Weights of a small GPT-style language model, trained from scratch on English Wikipedia: normalized queries and keys.
Each number is 128 + 24 x the weight over its row's rms, rounded and kept within 0 to 255. Layers, rows and columns count from 0. The size above them is the row's rms in percent of the matrix's.

# layer 9 attention query, 512x256, rms 0.0925, rows 0-52, columns 64-127
size [ 72  71  75  74  78  80  76  76  81  94  82  91  79  85  89  97 110 100 112 115  95 118 105 100 119 102  95 100 105  94  97  99 125  98  95  96  90 101 103  95 104 109  87 107  95 102  98 108  99  98  98  94 100]
[[139 103 132 135 152 143 130 141  83 122 116 151 117 143  83 117 152 114 121 149 178 146 149 188 167 104 108 133 126  98 102 146 143 109  95  92 127 131 156 118 125 117  89 107  78 125 100 157 124 134 115 127  86 126  94 153 110 115 170 155 161 107 101 139]
 [134 145 149 176 179 120  96  93 112 173 105 149  93 162 134 125 154 112 111 163 126 186 125 137 139  69 156 186 124  99 127 126 130 113 146 109 130 148 132 117 116 110 107 116 130 142 139 124 103 120 147 120 162 119 114  75 157 116 116 106  99 105 123 122]
 [171 162 107 186 147 140 110 123 156 151 119 139 102 127  87 115 162 109  99 143 145 158 110 141  85 122 145 117  94 147 147 124 148 103 133 127 127 163 113  85 125  70 131 180 164 154 152 168 135 142 141 122 127 119 127 139 126 128 112 107 177 135 101 118]
 [111 125 126 146 103 121 128 105 158 118 146 129 140  96 128 150  76  88 131  90 112 119  97 109 109 168 117 108 120 124 119 118 126  77 119 145 100 167 114 143 144 113  85 139 149 152 192 117 132 136  89 136 126 111 187 125 144 138 108 115 156 112 148  98]
 [101 169 128 115 133 113 135 100 111 127 122  93 115 130 146 172 159 137  72 138 109 117 120 178 149  98 141 176 121 149  74 167 116 110 151  96 120 138 106 131 119 159 109 105 146 102 146 128 124 135 150 104 143 129  98 162 123 132 133  98 175 105  97 118]
 [109 154 134 117  94 117 163 128 154  91 170 114 125 145 118 162 133 109 146 128 129 149 104  91 114 134 136 131 141 139 131  99 138 133 116  93 110 142 127  79 136 111 148 155 154 153 137  86 127 124  80 161 159  95 142 105 112 140  88 140 132 165  86  96]
 [128 105 127 115 152 130 103 143 118 154 131 168 166 161 182 104 160 178 132 138 154 163 140 176 145 115 118 140 100  84 135 179 160 106 102 106 140 108 110 105 136 122 131 138 168 131  93 124 144 116 127 139 121 161 111 116 131 127 129 156 119 117  95 124]
 [135 115 144 132 156  84 136 120 143 129 140 146 109 102 135 151 151  97 129  90 176 144 121 149 103 105 171 132 155 105 134 184 122 103 155 117 131 151 103  93  89 143 138 129 121  94 128 153 135 178 116 131 124 136 110 120 158 150 119 178 156 106 123 138]
 [117 156 147 103 145  91 148 134 124 133 124  87 106 141 104 138 123 113 142 120  85 129 130 108 122 111 159 131 120 144 151 108 109 163 158  74  79 143 113 118 137 114 122 130 166 137 151 144 131 123 146 135  98 137 131 146 142 109 131  99 144  93 103 134]
 [174 136 137 186 125 138 113 117 109 147 180 106 134 142 151 115  90 135 193  99 158 123 100 114  79 100 120 122  96 124 152 142 145 128 158 115 111 148 129 136 154 118 119 138 130 146 120 149 143 109 152 139 147 132 149  82 132 133 114 136 155 148 128 125]
 [142 179 162 140 143 120 161 104 114 102 171 114 103 110 129 126 106 127 134 112 117 137 168 146 110 102  99  90 105 106 133 107 154 144  93  85 145 109  94  91  93 128 104 142 103 129 159 159 160 139 167 153 147 145 162 105 170 129 133  91 146 155 103 104]
 [132  92  94  87 112 134 143 113 169 116 162  94 133 135 127 118 104 105 171 130 119 150 148 151 126 116  85  92 119 126 125 123  99 105 105 149 112 138 147 135 160 158 127 108 114 133 143 136 163 163 140  99 152 173 133 104 124 155 145 149 138 138 123 108]
 [150  69 100 123 169 136 101 157 136 104 133 163 153 100 161 102 143 141 149 148 111  87 114 160 114 118 163 128 101  97 121 123 114 150 101 134 118  92 127 169 126 151 110 113  58 144 127 171 142 142 125 110 128 129 121 131 121 145 168 117 118 135 137 128]
 [142 149 112 106 123 120 101 124 121 144 111 163 134 142 166 106 111 109  71 113 111  83 172 111 151 113 142 114 127  54 136 148 126 122 117  94 134 139 150 144 157 161 123 127 107 131 121 138 142 142 153 110 136 116 157 118  90 125 161  92 135 159 109 123]
 [111 135 135 132 135 149 166 174 124 141 120 135 134 121 148 127 157 119 152 111 100 138 109 157 134 164 151 106 121 157 137  63 143  97 150  95 140 133 128  73 117 162 133 112  87  99 129 159  99 151 121 118 143 180 130 150 165 134 131 135 142 107  83 149]
 [177 111 129 115  89 107 132 120 145 129 150 152  93  56 157 107 141 105 120 122 108 115 156 181 121 117 116 103 149 132 130 132 117 100 115 102 135 128 143 143 168 139  91 130 109 132 127 138 133 125 146  72 160 112 152 140 171 114 138 143 122 160 111 133]
 [103 155 136 144  94 121 171 113 152 154 111 133 100 149 155  98 123 115 119 127 105 138 118 146 137 130 109 112 149 110 106 146 129 106 121 109 110 154 111  94 108 127 124 132 133 122 139 130 102 127 145 114 167 156 143 107 154 109 135 124 168 113 133 139]
 [160 160 119 124 124 147 136 137 104 135 190  93 131 143 123 128 159 147 165 137 146 131 125 100 107 135  81 128 106 133 120 151 149 115 138 118  99 148 134 100 119 109 184 139 127 115 141 130 146 109  82 160 118 152 132 103 156 158 111 134 125 152 151 138]
 [ 89 132 104 145 150 144 136 111 114 139  92 146 121 118  88 148 159 117 114  76 146 134 116 137 140 152 168 139 103  96 155 141 127 137 107 101 167 139 136 107 110 117 100 115 147 123 121 132 149 103 126 132 116 115 140 175 170 119 134  95 146 160 130 144]
 [157 155 142 107 108 127 155 114 124 164 125 133 137 138 171 102 129  99 109 118 100 135 153 187 125 119 114  91  97 102 155 138 134 129 133 118 156 171 121 147 172  99  74 107 128 170 123 124 162 138 134 101 149 138 147 117 137 130 120 150 131 161 118 159]
 [126 139  79 126  80  90 129 125 114 139 115 120 126 136 133 145  95 131 159 122 109 122 133 150 124 124 112 158 153 128 125 113 159  93 155 115 157 113  69 106  90 129 124 143 108  91 149 112 139 136 144  86 176 130 161 168 159 138 142 123 129 116  84 110]
 [182 118 125 119 132 122 191 104 137 107 151 140 139  88 144 133  96 138 130 156 110 133 148 170 141 112 105  54 138 121 104 114 116 126 148 129 146 137 106 144 157 130 157 105 108 140 157 102 162 119 150 116 136 136 122 115 131 149 134 111 102 142 127 129]
 [115 139 120  61 144 140 152 141 165 131 172 132 162 140 124 129 121 104 182 152 114 141 167 137 139 134 125 122 152 129 124 110 113 130 158 132 146 127 127  77 131  80 141 101  93 130 125  98 152 159 132 100 137 165 159 129 108 119 138 127 135 134  95 152]
 [137 121 141  82 139 136  94 125  85  92 124 115 152 113 109 110 121 136 124 175 132  93 148 145 121  91 147 147 105 110 128 119 133 163  88 147 127 129 165 136 161 136 117 157 125 143  92 126 151 122 138 114 120 139  83 111  73 104 128 113 121 139 167 115]
 [116 135 127 160 127 153  84 123 142 140 116 128 142  99 113 106 124 118 129 134 169  93 120 104  87 133 163 163 123 138 165 175 112 141 147 130 147 100 117 149 104  86  83 128 115 105  89 149 153  81 147 180 153 114 121 146 139 138 137 108 124 150 167 122]
 [154 127 104 147 126 129 110 123 117 152  81 118 163 105 119 162 131 125 107 161 134 133 170 161 128 160 116 170 177 143 114  94 137 127 127 105 131  83 143 137 116  64 128  99  52 114  92 174 110  85 151 131 129  90 106 120 136 147 155 125 144 116 115 143]
 [103 103  72 102 136  70 122 193 121 109 121  96 126 102 136 151 159 124 178 134 144 146 157 142 123 126 115 159 106 163 171 116 131 129  76 122 127 132 121 155 129  91 157 145  83 127  98 106 167 148 149 147 132  85 120 149 149 163 166 124 125 137 131 118]
 [139 126 164 127 161 110 141 136 136 120 156 146 103  86 123 105 118 138 123 137  86 121 143 146 149 142  85 131 112 115 139 134 113 130 146 152 133 101 125 159 162 132 127 120 116 191 124  95  77 115 130  69 139 106 130 131 106 149 130 141 116 154 142 142]
 [196 144 146 121 161 133  98 126 126 151 137 111 114 107 129 124  87 135 154 126 102 145 168 117 106 122 150  86 147  78 124 122 116  91 102 120  85 112 128 117 182 137 110 120 135 136 121 147 144 123 157  82 141 144 125 106  86 104 123 112 108 148 157 109]
 [129 108 151 137 112 145 104 158  91 110 129  98 154 104 111 134 120 101 122 153 119 116 141  87 142 109 126 141 126 163 134 116 150 119 112 151 125 147 134 170 151 175 142 144 113 138 114 107 162 111 125 155 140 131 121  83 117 109 100 121  82 155 170  84]
 [ 78 104 114 155 110 133 122 116 128 141 114 156 119 121 113 128 124 116 118 109 127 151 184 144 130 117 107 105 146 109 152 166 107 141 111  79 121  97 151 107 187  75 109 153 126  92 128 145 115 138 112 179  98  93 136 144  84 167 153 120 166 103 162 140]
 [152 125 121 145 127 159  98  90 149 150 129 113 119 175 167  99 134 153 134 109 125 144 116 139 120 110 134 146  97 166 120 178 141 141 162  93 152 147 139 115 107 106  36 124 112 115 137 135 144 107 144 160 127 154 121 160 129 129 131 102 164 124 124 155]
 [ 99 131 156 141 162 110 118 155 158 129 112 139 134 100 109 144 142 118 113  96 143 158 128 104 135 166 122 158 129 152 187 109 111 132 114 151 166 170 146 143 117  90 158 119 122 127  78  88 154  98 139 169 147 122 137 139 114 130 143 132 114 126 135 137]
 [100 155 171 136 125 117 122 124 128 145 139 129  68 124  84 101 136 124 127 113  93 104 150 152 118  73 145  72 128 162 102 105  89 116 113  88 110  88 113 107 148 123 126 120 114 143 160 130 151 125 155 120 136  87 149 148 129 100 122 149 122 143 136  79]
 [125 132 123 122  96 132 149 106 131 146 137 151 157 141 146 108 149 147 128 146 150 140  98 144 115 118 141 128 109 128 143 160 152 166 172 122 157 166  96 104  94 186 105 137 146 161 145 130 121  96 133 174 129 111  90 147 136 116 121 145 160 111 118 147]
 [137  93 120 141 115 149  93 168  87 129 115 157 118  86 163 155 130 143 112 130 168 112 128 134 149 124 108 116 118  89 139 100 102 123 157 170 135 115 118 105 117  98 113 127  84  87  85  93 121 120 134 118 142 100  94 163 153 144 140 102 136 132 138 136]
 [101  74  90 144 125 146 156 126 113 139 159 118 125 115 135  96 106 113 126 135 125 139 171 178 129 157 108 135 128 123  89  88  86 126 163 114 134 135 180 135 122 106 121 104  87 131 155 129 167 136 138 103 123 118 107 122 134 141 155 143 129 132 134 115]
 [117 113 118 155 136 120 143 132 166 140 176 123  94 132 131 129 101 147 113  87 125 132 137 117 113 138 112 111 163 136 112 124  94 142 134 117 147 170 137 157  86  88 148 118 103 135 140 176 113 124 140 110 122 110 108 151 171 130 128 129 105 167 121 115]
 [131  84 126 145 130 178 119 140 134 129 103 151 161 143 130 104 142 138 118 151 100 106 146 185 149 134  66 111 130 157  99 141 111 127 132 115  96 116 142 133 189 118 124 121 119 138  99 170 131 162 111 168 128 151 133 103  90  44 153 127 111 164 127 125]
 [128 136 136  90  92  92 152 168 183 114 154 141 116 115 131  99 157 108 112 102 126 125 154 124 136  88 120  90 184  79 167 119 159 128 103 127 133  84 130 149 118 158 118 103  75 130 146 144 131 137 145 109 112 124 143 155 168 105 118 132 109 130 125 117]
 [152  91 139  96 147  95 124 164  85  86 140 168 103 155 147 127  90 156 117 122  73 141 120 152 145  96 110 147 194 136 103  92 150 136 114 117 187 121 141 145 184  92 111 150 170 121 130  96 161 142 147 123 107 132 115 142 153 122 130 131 108 117 100 116]
 [196 133 127 124 130  98 154 150 117  74 130 125  80 127 100 137 144 131 152 121 128 111  97 125 126  74  67 115  98 114 145  91 120 120 144 141 168  95 146 118 128 144 131 123 157 123 158 170 122 122 113 118 114 115 120 131 184 156 130 170 125 147 162 130]
 [156 120 114 137 105 150  90 160 118 150 146 150 161 128 151 151 128 139 115 113  91 127 121 160 176  77 152 153  99 101  90  87 123 114 112  94 113 145 115 130 141 117 171 147 137 168 122 144 108 120 156  98 106 149 139 147 128 136 134 129  90 123 102 117]
 [142 120 173 137 139 135 118  93 128 121 148 127 145 108 143 158 111 143 111 129 149 110 140 132 116 152 152 136 102 132 115 131  99 153 138 117 136 111  86 146 139 115 140  74 106 159 107 150 148 131 145 149 135 112 118 105 133 165 109 120 168 123 143 111]
 [108 132 193 109 109 109 108 102 131 111 106 170 114 185  88 100 134 128 122 123 153 161 143 117  76  90 168 189 125 120 117 121 115 166 147 135 123 120 113 138 121  96 100 110 106 143 129 122 104 117 116 143 146 105 121 151  88  97  95 105 124 137 117 141]
 [ 99 106 137 114 104 172 144 111 135 132  93 136 154  98 108 127  81 122 163 180 118 110 164  97 138 109 142 157 125 133  99 124 157  96 135 166 133 117 133 133  77 138 115 169 122 132 122 110 138 122  98 158 134 121  98 170 112 107 125 118  92  93 156 115]
 [118 131 128 141 115 148 150 127 134 103 137 137 114  94 111 153 121 139 126  84 116 104 143 156 139 162  88 113 143 121 107 123 118 138 118 158 164 148 152 166 100 110 147 147 123 140 149 159 145 118 156 117 156 110 138 109 151  92 132 132 117 136  89 104]
 [146  95 120 157 117 111 101 123 106 135 141 143  83 150 156 119  81 116 127 172 168 152 118 108 132 129 135 152 159 102 124 135 117 157 156 142 129 136 102  92 150 171 174 106 160 164 119 180 130 128 170  85 144 142 105 134 123 100 141 152 124 118  78 120]
 [ 71  70 121 100 143 148 109 119 119 127  95 161 149 161  87  98 125 152 126 168 120 128 128 117 160 121 134 133 130  90  97 100 121 186 125 172 123 104 115 182 160 158  95  97 116 150 137  99 116  99 131 118 130 145 110 136 128  76 103 143 124 117 132 107]
 [136 113 145  60 121 137 133 103 159 157 151 131 145 118 133 126 130 122 146  86 162 118 127 105  70 168 163 144 169 160 151 142  97 105 120 119 121 130 140 146 129 135 119 116 109 116 131  95 157 124 148 159 139 101 116 144 100 141 142 129 128 157 115 143]
 [115 191 155 128 125 153 155 145 132 115 136 126 162 125 125 113 142  97  98 138  99 182 124 117 145  63 127  94 177 123 140 150 135 147 139 112 110 164 142 123 139 141 135 143 129 152 106 108 147 136 108 123 147 117 164 118 169 123 100 129 111 107 114 128]
 [114 112 134 136 157 145  99 152 148 139 122  90 148 135 162 115 155 124 181 118 142 142 109 132  85 149 113 147  93 112 160 114 146 136 108 122  77 156 106 141 139 150 143 134  83 108 174 117 129 127 133 116 129 166 142 112 124 129 119 117 105 135 133 126]
 [ 85 130 148 142  96 146 137 134 119 149 139 113  64 118 134 116 149 140 166  69  82 134  80 100  83 120 134 173 117 106  89 145 121  97 137 168 129 118 106  77 147 122 137 127 138 122 125  99 138 179 117 139 163 113  87 143 151  80 122 157 115 156 115 136]]
# layer 9 attention key, 512x256, rms 0.0937, rows 0-51, columns 64-127
size [ 81  77  70  84  76  80  79  79  85  73  87  76 102 101  85  83 111  86  98  86  94  99  84  96  90 117 122  96  93  88  99 105 108  89 103 118  96 101 107 108  90 103 102 102 114 113  99 117  89 109 108 112]
[[126 139 126 170 126 160 117 122  88 112 131 139 133 146  60 160 128 126 132 112 142 128 152 104 111 132 142 103  87 124 124 123 149 162 108 148  85 142 164 115  86 128 112 136 181 128 133 138 116 141 107 122 114 131 152 119 178 101 142 125 108 131 193 151]
 [118 133 120 101 159 123 144 177 118  94 138 118 141 129 125 110 144 162 126 104 109 125 104 144 134 163 125  96 113 129 107 122 101  92 167 142 138 141 132 107 171 107 139 140 142 159 138 116 111  97 110 121 102  92  88 156  93 138 167 118 161 126 145  80]
 [118 107 142 133 132 132  92 118 113 150  94 161 111 112 113 122 156 151 156  97 150 137 152 150  97 135 142 101 130 120 111 126 140 161 110 106  95 125 112 106 122 123 105  94 133 147 138 131 151 123 119 105 111 157 134 118 125  81 154 189  92 118 141  85]
 [149 156 148 116 103  83 117 141 137 156 116 121 174 138 157 125 145 140 127  98 105 120 113 145 139 115 112 118 122 107 100 136 111 113 126 141 110 130 104 102  96  89 133 124  65  98 115 125  99 131 149 108 119 137 104 110  87 113 130 161  93  91  96 108]
 [102 105 141 134 142 137 157 116 148 119 132 102 132 143  95  65 119  91 165  95 129 146  96 140 133 144 114 108 115 140 148 120 163 101 129 164 151 149 112 133 140 110 113 134 145 161 116  94 119 108 142 128 144  86  96 101 146 131 167 130 202 129 168 131]
 [109 137 148 112 104 122 138 148 157 138 108 113 113  61 123 113  79 120 142 153 102 157  82 136 134 103 123 164 115 112  95 134 132 151 135 133  86 114 110 141 118 128  89 149  98 114 159 126 118 143 125  93 123 104 127 140 126 110 167 118 161 133 148 126]
 [118 162 126 180 122 140 105  80 109 109 148 138 104 165 129 109 108 121 101 143 122 127 166 119 118 162  91 103 161  98 180  96 103 131 118  78 123 135 134 126 148 141 185 144 152 143 151 127 143 110 117 111  87 126 172 129 101 138 135 123 114 140 139 137]
 [155 130  86 128 160 150 123 145 110 114 127 128 158 147  96 164 136 142 141 149 138 124 129 111 114 186 100 121 151 113 163 110 112 134 120  89 123 120 123 153 126 100 137 161 129 136 112 150 133 105 156 154 132 112 137  92 124 148 159 149 115 164 151 125]
 [140 133 144 110 101 140 134 117 149 134 124 129 105  83 120 107 105 125 123 157 129 180 152 133 120  98 167 115 111 127 128 128 180 155  90 127 121 156 120 129 101 150 112 154 142 165 114 108 105 159 108 117 136 111  94  82  90 133 139 153 114 132 107  91]
 [165 129 112 111  87 127 136 165 133 143 143  87 148 121 120 166 131  93 116 105 105 149 128 118 132 137 110 118 132 164 145 136 118  99 121 116 119 151 128 157  92  84 120 123 139 149 129 172 109 107 162 117 111 127 161 125 163 116 177 139 141 121 127 125]
 [109 116 160 137  85 119 160 149 116 151 135 111 102  68 140 126 163 114 117 159 131 145 117  95 106 104 146 162 123 143 104 117 131 141 146 116 117 138 138 101 119 182 128 100  55 118  93 109 123 163 107 162 128 121 104 109 153 126 152 138 104 128 103  75]
 [128 114 168 148 138 111 132 134 159  78 121 107 162 105 106 117 122 163 120 181 136 134 110 134 125 109 134 139 161  92 117  99 168 102 142 149  93 154 154 107 155 135 151 128 102 155 168 110 103 149 101 124 159 110 122  92 122  99 138 139 112 152 153 128]
 [113 145 145 124 174  82 135 147 146 112 129 135  94 137  89 159 112 119 138 119 152 160 154  88 136 128 101 109 113 114 130 111 131 131  98 106 116 132 100 119 137 129 125 128 166 146 110 112 136 122 127 134 137 106 121 112 123 131 111 100 143 142 143 116]
 [165 140 130 146 146 108 101 132 149 138 139 135 184 120 115 149 141 103 167 120 143 142  92 151  98 142 143 102 104 139 120 141 169 145 151 109 123 124 131 139  84  96  90 107  99  78 103 147 112  86 139 151 182 102 151 117 170 145 144 144 131  94 142 143]
 [128 122 125  85 147 133 111 172 157 137 157  86 142  95 107 128 128  91 154 138 119 155 130 101 104 129 147 159 166 164 118 160 151  82 155 139 120 120 144 118  98 132  90  98 111 161 114 126  93 148 129 160 141 147 129 102 119 101 165 116 149 128 123  82]
 [146 155 123 133 107 134 106  94 113 143 175 160 153 127 108 161 122 121 125 126 160  80 135 131 103 108 120  84 122 126 146 134 120 151 165 123 130 108 134 120 104 131 130 104 120 129 140  65 137 109 132 120 148 121 135 157 115 131 120 159 133  88 135 118]
 [112 156  83 130 145 130 138 144 154 118 153 113 156 112 159  93 152 113 134 153 125 146 125 172  98 142 174 139 146 117 161 143 176  96 152 132 114 153  66 102 128 107 123 105 107 139 104 137 141 108 127 176 143 110 151 125 161 181 123 117 142 142 137  94]
 [121 119 128 125 150 114 114 114 115 147 128 160 121 164 117 103  93 162 171 123 115 126 131 155 141 114 118 159 111 147 132 152  96 117  76 166 126 121 149 147 146  97 140 113 176 144 118  98  97 172 139 136 130 132  88 153  73 116 137 127 110  95 134 168]
 [ 63 159 108 129  86 129 150 131 148 138 122 122 124 103 128 109 147 117 119 137 129 121 114 139 158 122 160 136 132 154 118 100 137 115 189 153 112 125 104 118 122 192 102 107  94 178 134  98 144 132 129 166 132 156 127 104 131 109 136 111 156 122 126  98]
 [ 99 122 107 114 175 119 114 151 140  80 129  87 148 122 114 126 117 155 180 124 116  96  87 170 126 138 116 126 142 111 124 101 169 130 124 101 130 153 112 141 143 140 115 100 115 145 159 101 151 126 108 127 142 122 104 127 124 131 128 135 139 130 134 120]
 [133 140 128 146 138 127 160  92 160 117 148 121 132  72 140 108 156 106 134 140 121 170  84 131  92 117 102 114 170 144 122 119 195 114 159 113 168 113  99 130 131 157 164 130 120 101  91 152 124 133 136 165 107  96 132 136 179 128 101 120 176 178 134  82]
 [117 161  57 119 121 104 114 140 147 107 156 143 139  85 155  94 147 144 143 140 101  80 107 151 141 119 142 144 166 131 126 108 112 103 191 121 132 111 105 152 143  92 164  93 124 164 119 125 122 105 166 157 125  72 154 125 140 126 154  93 110 108 140 121]
 [171 103 157  98 170 180 124 159 151 105 162 109 148  96 129 122 149 116 130 159 105 135 124 192  85  69 101 110 131 124 135 158 133 121 163 161 110 107 124 145 132 141 149 132 158 102 149 147 116 144 154 127 127 126 105 125 116 134 122 128 144 146 175 155]
 [150 129 131 130  98 155  81 132 129 126 100 156 116 135 131 124 101 160 142 150 122 142 123 139 114 117 129 120 104 131 146 105 124 161  88  96 149 130 106 131 156 108 135 154 156  83 103 126 101 112 101 167 117 117 136 156 107 120 106 129 123 119 144 157]
 [132 118 128 127 133 142  89 130  87 110 132 133 147 159 148 103 136 162 149 148 146 123 131 152 121 120 125 151 132 127 137 138 135 153 112  62 136 168 115  96  81  94 142 130 121 104 157 114 144 155 151 111 125 133 117 145 205 111 128 109 153 136 135 143]
 [ 93 117 104 135 134 109 153 137 152 161 116 134 130 114 113 144 140  95 128 151 106 104 137 152 119 164 138 115 149 147 132 127 134  82 201 150 118 100  56 112 112  98 129 130 120 139 135 159 132  96 113 126 147 125 109 123 156  82 197 116 134 125 160 108]
 [130 132 110 129 122 105 127 118 149 145 109 135 184 110  93 146 156 113 123 154 133 122 128 146 105 128 175 112 157 118 149 136 164  93 166 107 131 145  75 108 126  96 148 117 124 101 152 149 114 108 146 120 165 104 128 108 148 164 154 107 167 120 147 121]
 [ 85 111 127 132 171 142  98 119 129 162 139 171  98 174 143 142 180 133 112 135 135 104 143  92 141  91 149 129 127 135 132 140 131 140 137 141 122  93 161 118 165 107 126  80 141 130 129 162 146 103 138 142 100 148 136 139  92 131 177 107 108  90 175 114]
 [115  96 109  64 115 182  96 104 105 147 135 128 148 120 123 139 114 125 120 137 121 153 165 134 124 123 132 154 103 102 112 101 116 180 103 106 131 121  95  96 114 119 130 131 112 154 111 125 128  98 159 144 113 146 158 160  91 124 123 138 138 105 136 153]
 [114  97 128 149 118 115 135  98 113 131 116 140 115 142 124 154  74 141 117 143 131 178 161 112 130 109 103 132 137 135 138  75 177 118 109 125 139 116 152 131 130 134 150 107 131 145 144 121 143 164 123 177 123 169 113 150  88  96 120 146 113 150  85 166]
 [166 114 134 124 159 120 108 161  89 144 100 155 143 114 174 143 122 132 147 165 104 122 103 147 113 171 144 149 132 169 140 110 133 139 140  98 136 114 135 154 139  97 120 106 118 107 104 176 104 132 121 132  96 131 122 162 160 141  98  95 141 127 121 104]
 [157 104 153 181  91 144 159 132 132 157 106 147  95 152 119 101 121  95 118  90 105 145  85 107 131 150  93 159  96 162 147 172  94 113 115 136 135 128 117 128 115 154 127 117 132 103 101 131 107 119 105 105 121 135 121 175 168 144 127 111 172 148  83 168]
 [120 144 120 152  98 114 122 110 152 137 112 125 135 110 141 101 140  97 136 111 117 110 145 124 148 110 177 127 139 141 121 144 101 139 157 116 119 107  91 123 127 127 121 126 114 114 143 144 150 126 142 108 165 127 137 113 172 166 154  87 106 154 140 140]
 [158 152 138 119 145 158 114 142 131  89 149  87  74 160 162 143 153 147 109 109 115 132 157 134 111 116 138 125 111 133 119 115 147 165 160  95 118 126 163 135 141 137 102 134 120 130 136 125 116 165 105 126 174 101 117 128  90 104 150 157 115 139 142 136]
 [107 169 108 119 112 104 168 144 133 135 121 142 118 110  96  95 168 113 147 151 112  93 146 113  98 153 124 109 170 121 149 127  97 114 124 115 165 124 104 136 115 150 140 115 111 129 101 108 165 110 150 103 159  98 163 101 172 150 140 145 165 165 142  67]
 [153 131 115 163 152 121  75  98 108 117 128 131 186  98  89 131 126 123 136 144 165  64 129 126 107 154 137 146 133 124 120 132 138 150 160 122 137 123 128 126 123 109 114  82 100 108  85 158 159  62 104 178 113 128 141 104 168 110 133 101 137 147 127 123]
 [139 132 156 125 184 101  84 110 176  90 136 138 115 119 105 180 131 145 131 177 121 108 132 141 168 153 132 129 130 100 130 115  91 155 153 116 119 167 118 144 146 118 164 108 143 155 186 126 141 145 119 135 174 134 108 120 151 108 110 128  89 112 120 118]
 [133 175 128 149 128  90  96  81  99 142 151 133 150 140 153 124 137 122 117 159 160 148 129 117 128 144 141 132 109 137 143 162 108 110 159 123 122  99 101 125  86  80 137 154  96 127 134 125 147 119  97 117  96 128  86 136 128 119 153 115 131 148 151 120]
 [118 175 160 107 155 136 155 102 118  91 184 111 112 141 109 154 102 116 111 152 109 128 148 121 130 136 128 116 133 138 106 127 151 135 129 110  75 105 147 127  89 152 118 154 164 138 170 122 131 173 145 134 138 102 122 124 117 115 124 123 138 116 145 101]
 [144 116 140 150 129 116 126 141  93  69 116 114 109 143 120 127 137 141 118 132 113 176 138 110 111 108 144 114  81 148 126  99 140 153 110 123 114 124 153 128 120 125 122 155 152 154 113 154 118 172 123 123 117  93 128 143 106  99 102 171 138 150 112 157]
 [160  64 139 123 101  85 143 106 167 105 117 137 100 131 121 121 110 125 115 119 153 104 106  80 116 148 133 137 118  89 120 189 151 103 118 109 169 142 137 152 145 128 146 137  95 122 132 126 142 121 145 121 115 177 123 150 151 132 111  86 146 138 111 129]
 [102 116 139 120 145 143 137 118 122 114  85 132 123 140 122 104 112 104 135  90  98 159 146  86 161 110 172 135  82 142 155 108  63 108  91 109 111 100 109 123 122 133  98 143 161 158  88 110 125 155  99  90 114 158 184 120 121 130 112 126  83 124  88 126]
 [116  87 137 109 147 137 123 146 115 148 123 133 109 156 121 144 119 143 140 176 113 149 155 127 143 155 125 105 134 148 118 125 161 138 162 105  95 132 145 163 146 201  96 131 126 155 155 152 130  98 148 125 177 141  99 122 103 108 142 154  95 123 139  87]
 [127 135 128 184  90 121 162 102 136 171 109 148 136 131 114 124 127 132 140 154 122 143  97  99 173 138 122 117 168 122 164 127 122 108 111 119 126  89 113 120 109 149 130 103 125 133 141 137  96  90 171 148 133 137 158 127 121 104 130 125 107 162 168 142]
 [107 112 150 105 137 159 188 118 156 127 125 102 107 128 166 107  80 141  96 124 128 138 110  65 142 143 119 159 116 120 109 110 155 123 104 168 144 136 129 149 145 135 101 125 110 127 115 149 130 114 115 116 119 161 125 128 137 122 130 138 129 174 117  83]
 [158 123 146 119 132 177 146  95  87 133 105 149  97 101 141 166 124 178 109 150  87 116 180 118 116  75 114 126 114 125 139 130  97 151 124 157 138 112 194 149 176 137 147 126 146 137 133 121 155 131 141 114 131 164 151 143 137 134 127 146 116 117 130 150]
 [103 100 140 118 125 139 153 109 162 135 109 141 110 123 138 122 133 121 161 169 132 166  90 122  74 100 107 105 115 100 130 140 118 155 147 140 160 108 141 108 116 147  96 114 157 140 156  80 115 131 132 134 151 128 102  95 112 101 139 108 134 167  82 161]
 [100 126 103 141  87 145 131 168 147 119 126 125 133 124 101 142 119 120 125 110 148 127 126 126 125  96 140 104 106 146 116 138 144 158 179 160  97 129 110 135 104 160 125  97 115 179 170 163  96 118 118 115 128 157 169 124 122 134 114  72 185 114 145  87]
 [115 119 142 148  94 194 117 112 106  73 156 126 110 113 144 112 170 126 111 115 114 122 125 139 125 106 139  99 114 113  95 139 144 135 112 108 114 148 149 101 157 174 176 129 153 159 137  91 121 155 105 112 133 106 143 108 127 105 115 145 119 162 174 109]
 [112  91 153 170 122 111 129 131 114 122 163 140 109 113 130 126 144 171  73 122 156 127 147 115 178  86 102 120 103 121 153 115 106 159  87 127 120 118 151 116 168 142 132 120 139 125 142 102  96 166 128 108 147  93 106 148 122 137  48 155 106 145 118 118]
 [162 136 136 129 149 131 147 142  76  89 114 155 128 120 143 154 148 173 173 110  94 160 128 139 141 109 140 151  93  95 207 109 108 138 100 130 134 101 158 135 155 118 126 125 164 118 119 135 101 123 165 116 104  97 134 107 142 172 131 165 100 125 115 143]
 [141 122 157 122 156 157 128  89 119 142 128 145 161 136 132 126 110 153 163 126 129 178 148  85 144 143 165 139 123  51 135 146 133 117  69 132 124 139 139 143 170  93 144 133 131 155 112  58 138 179 128 110 136 150 114 131 117 114 107 141 112 102 105 133]]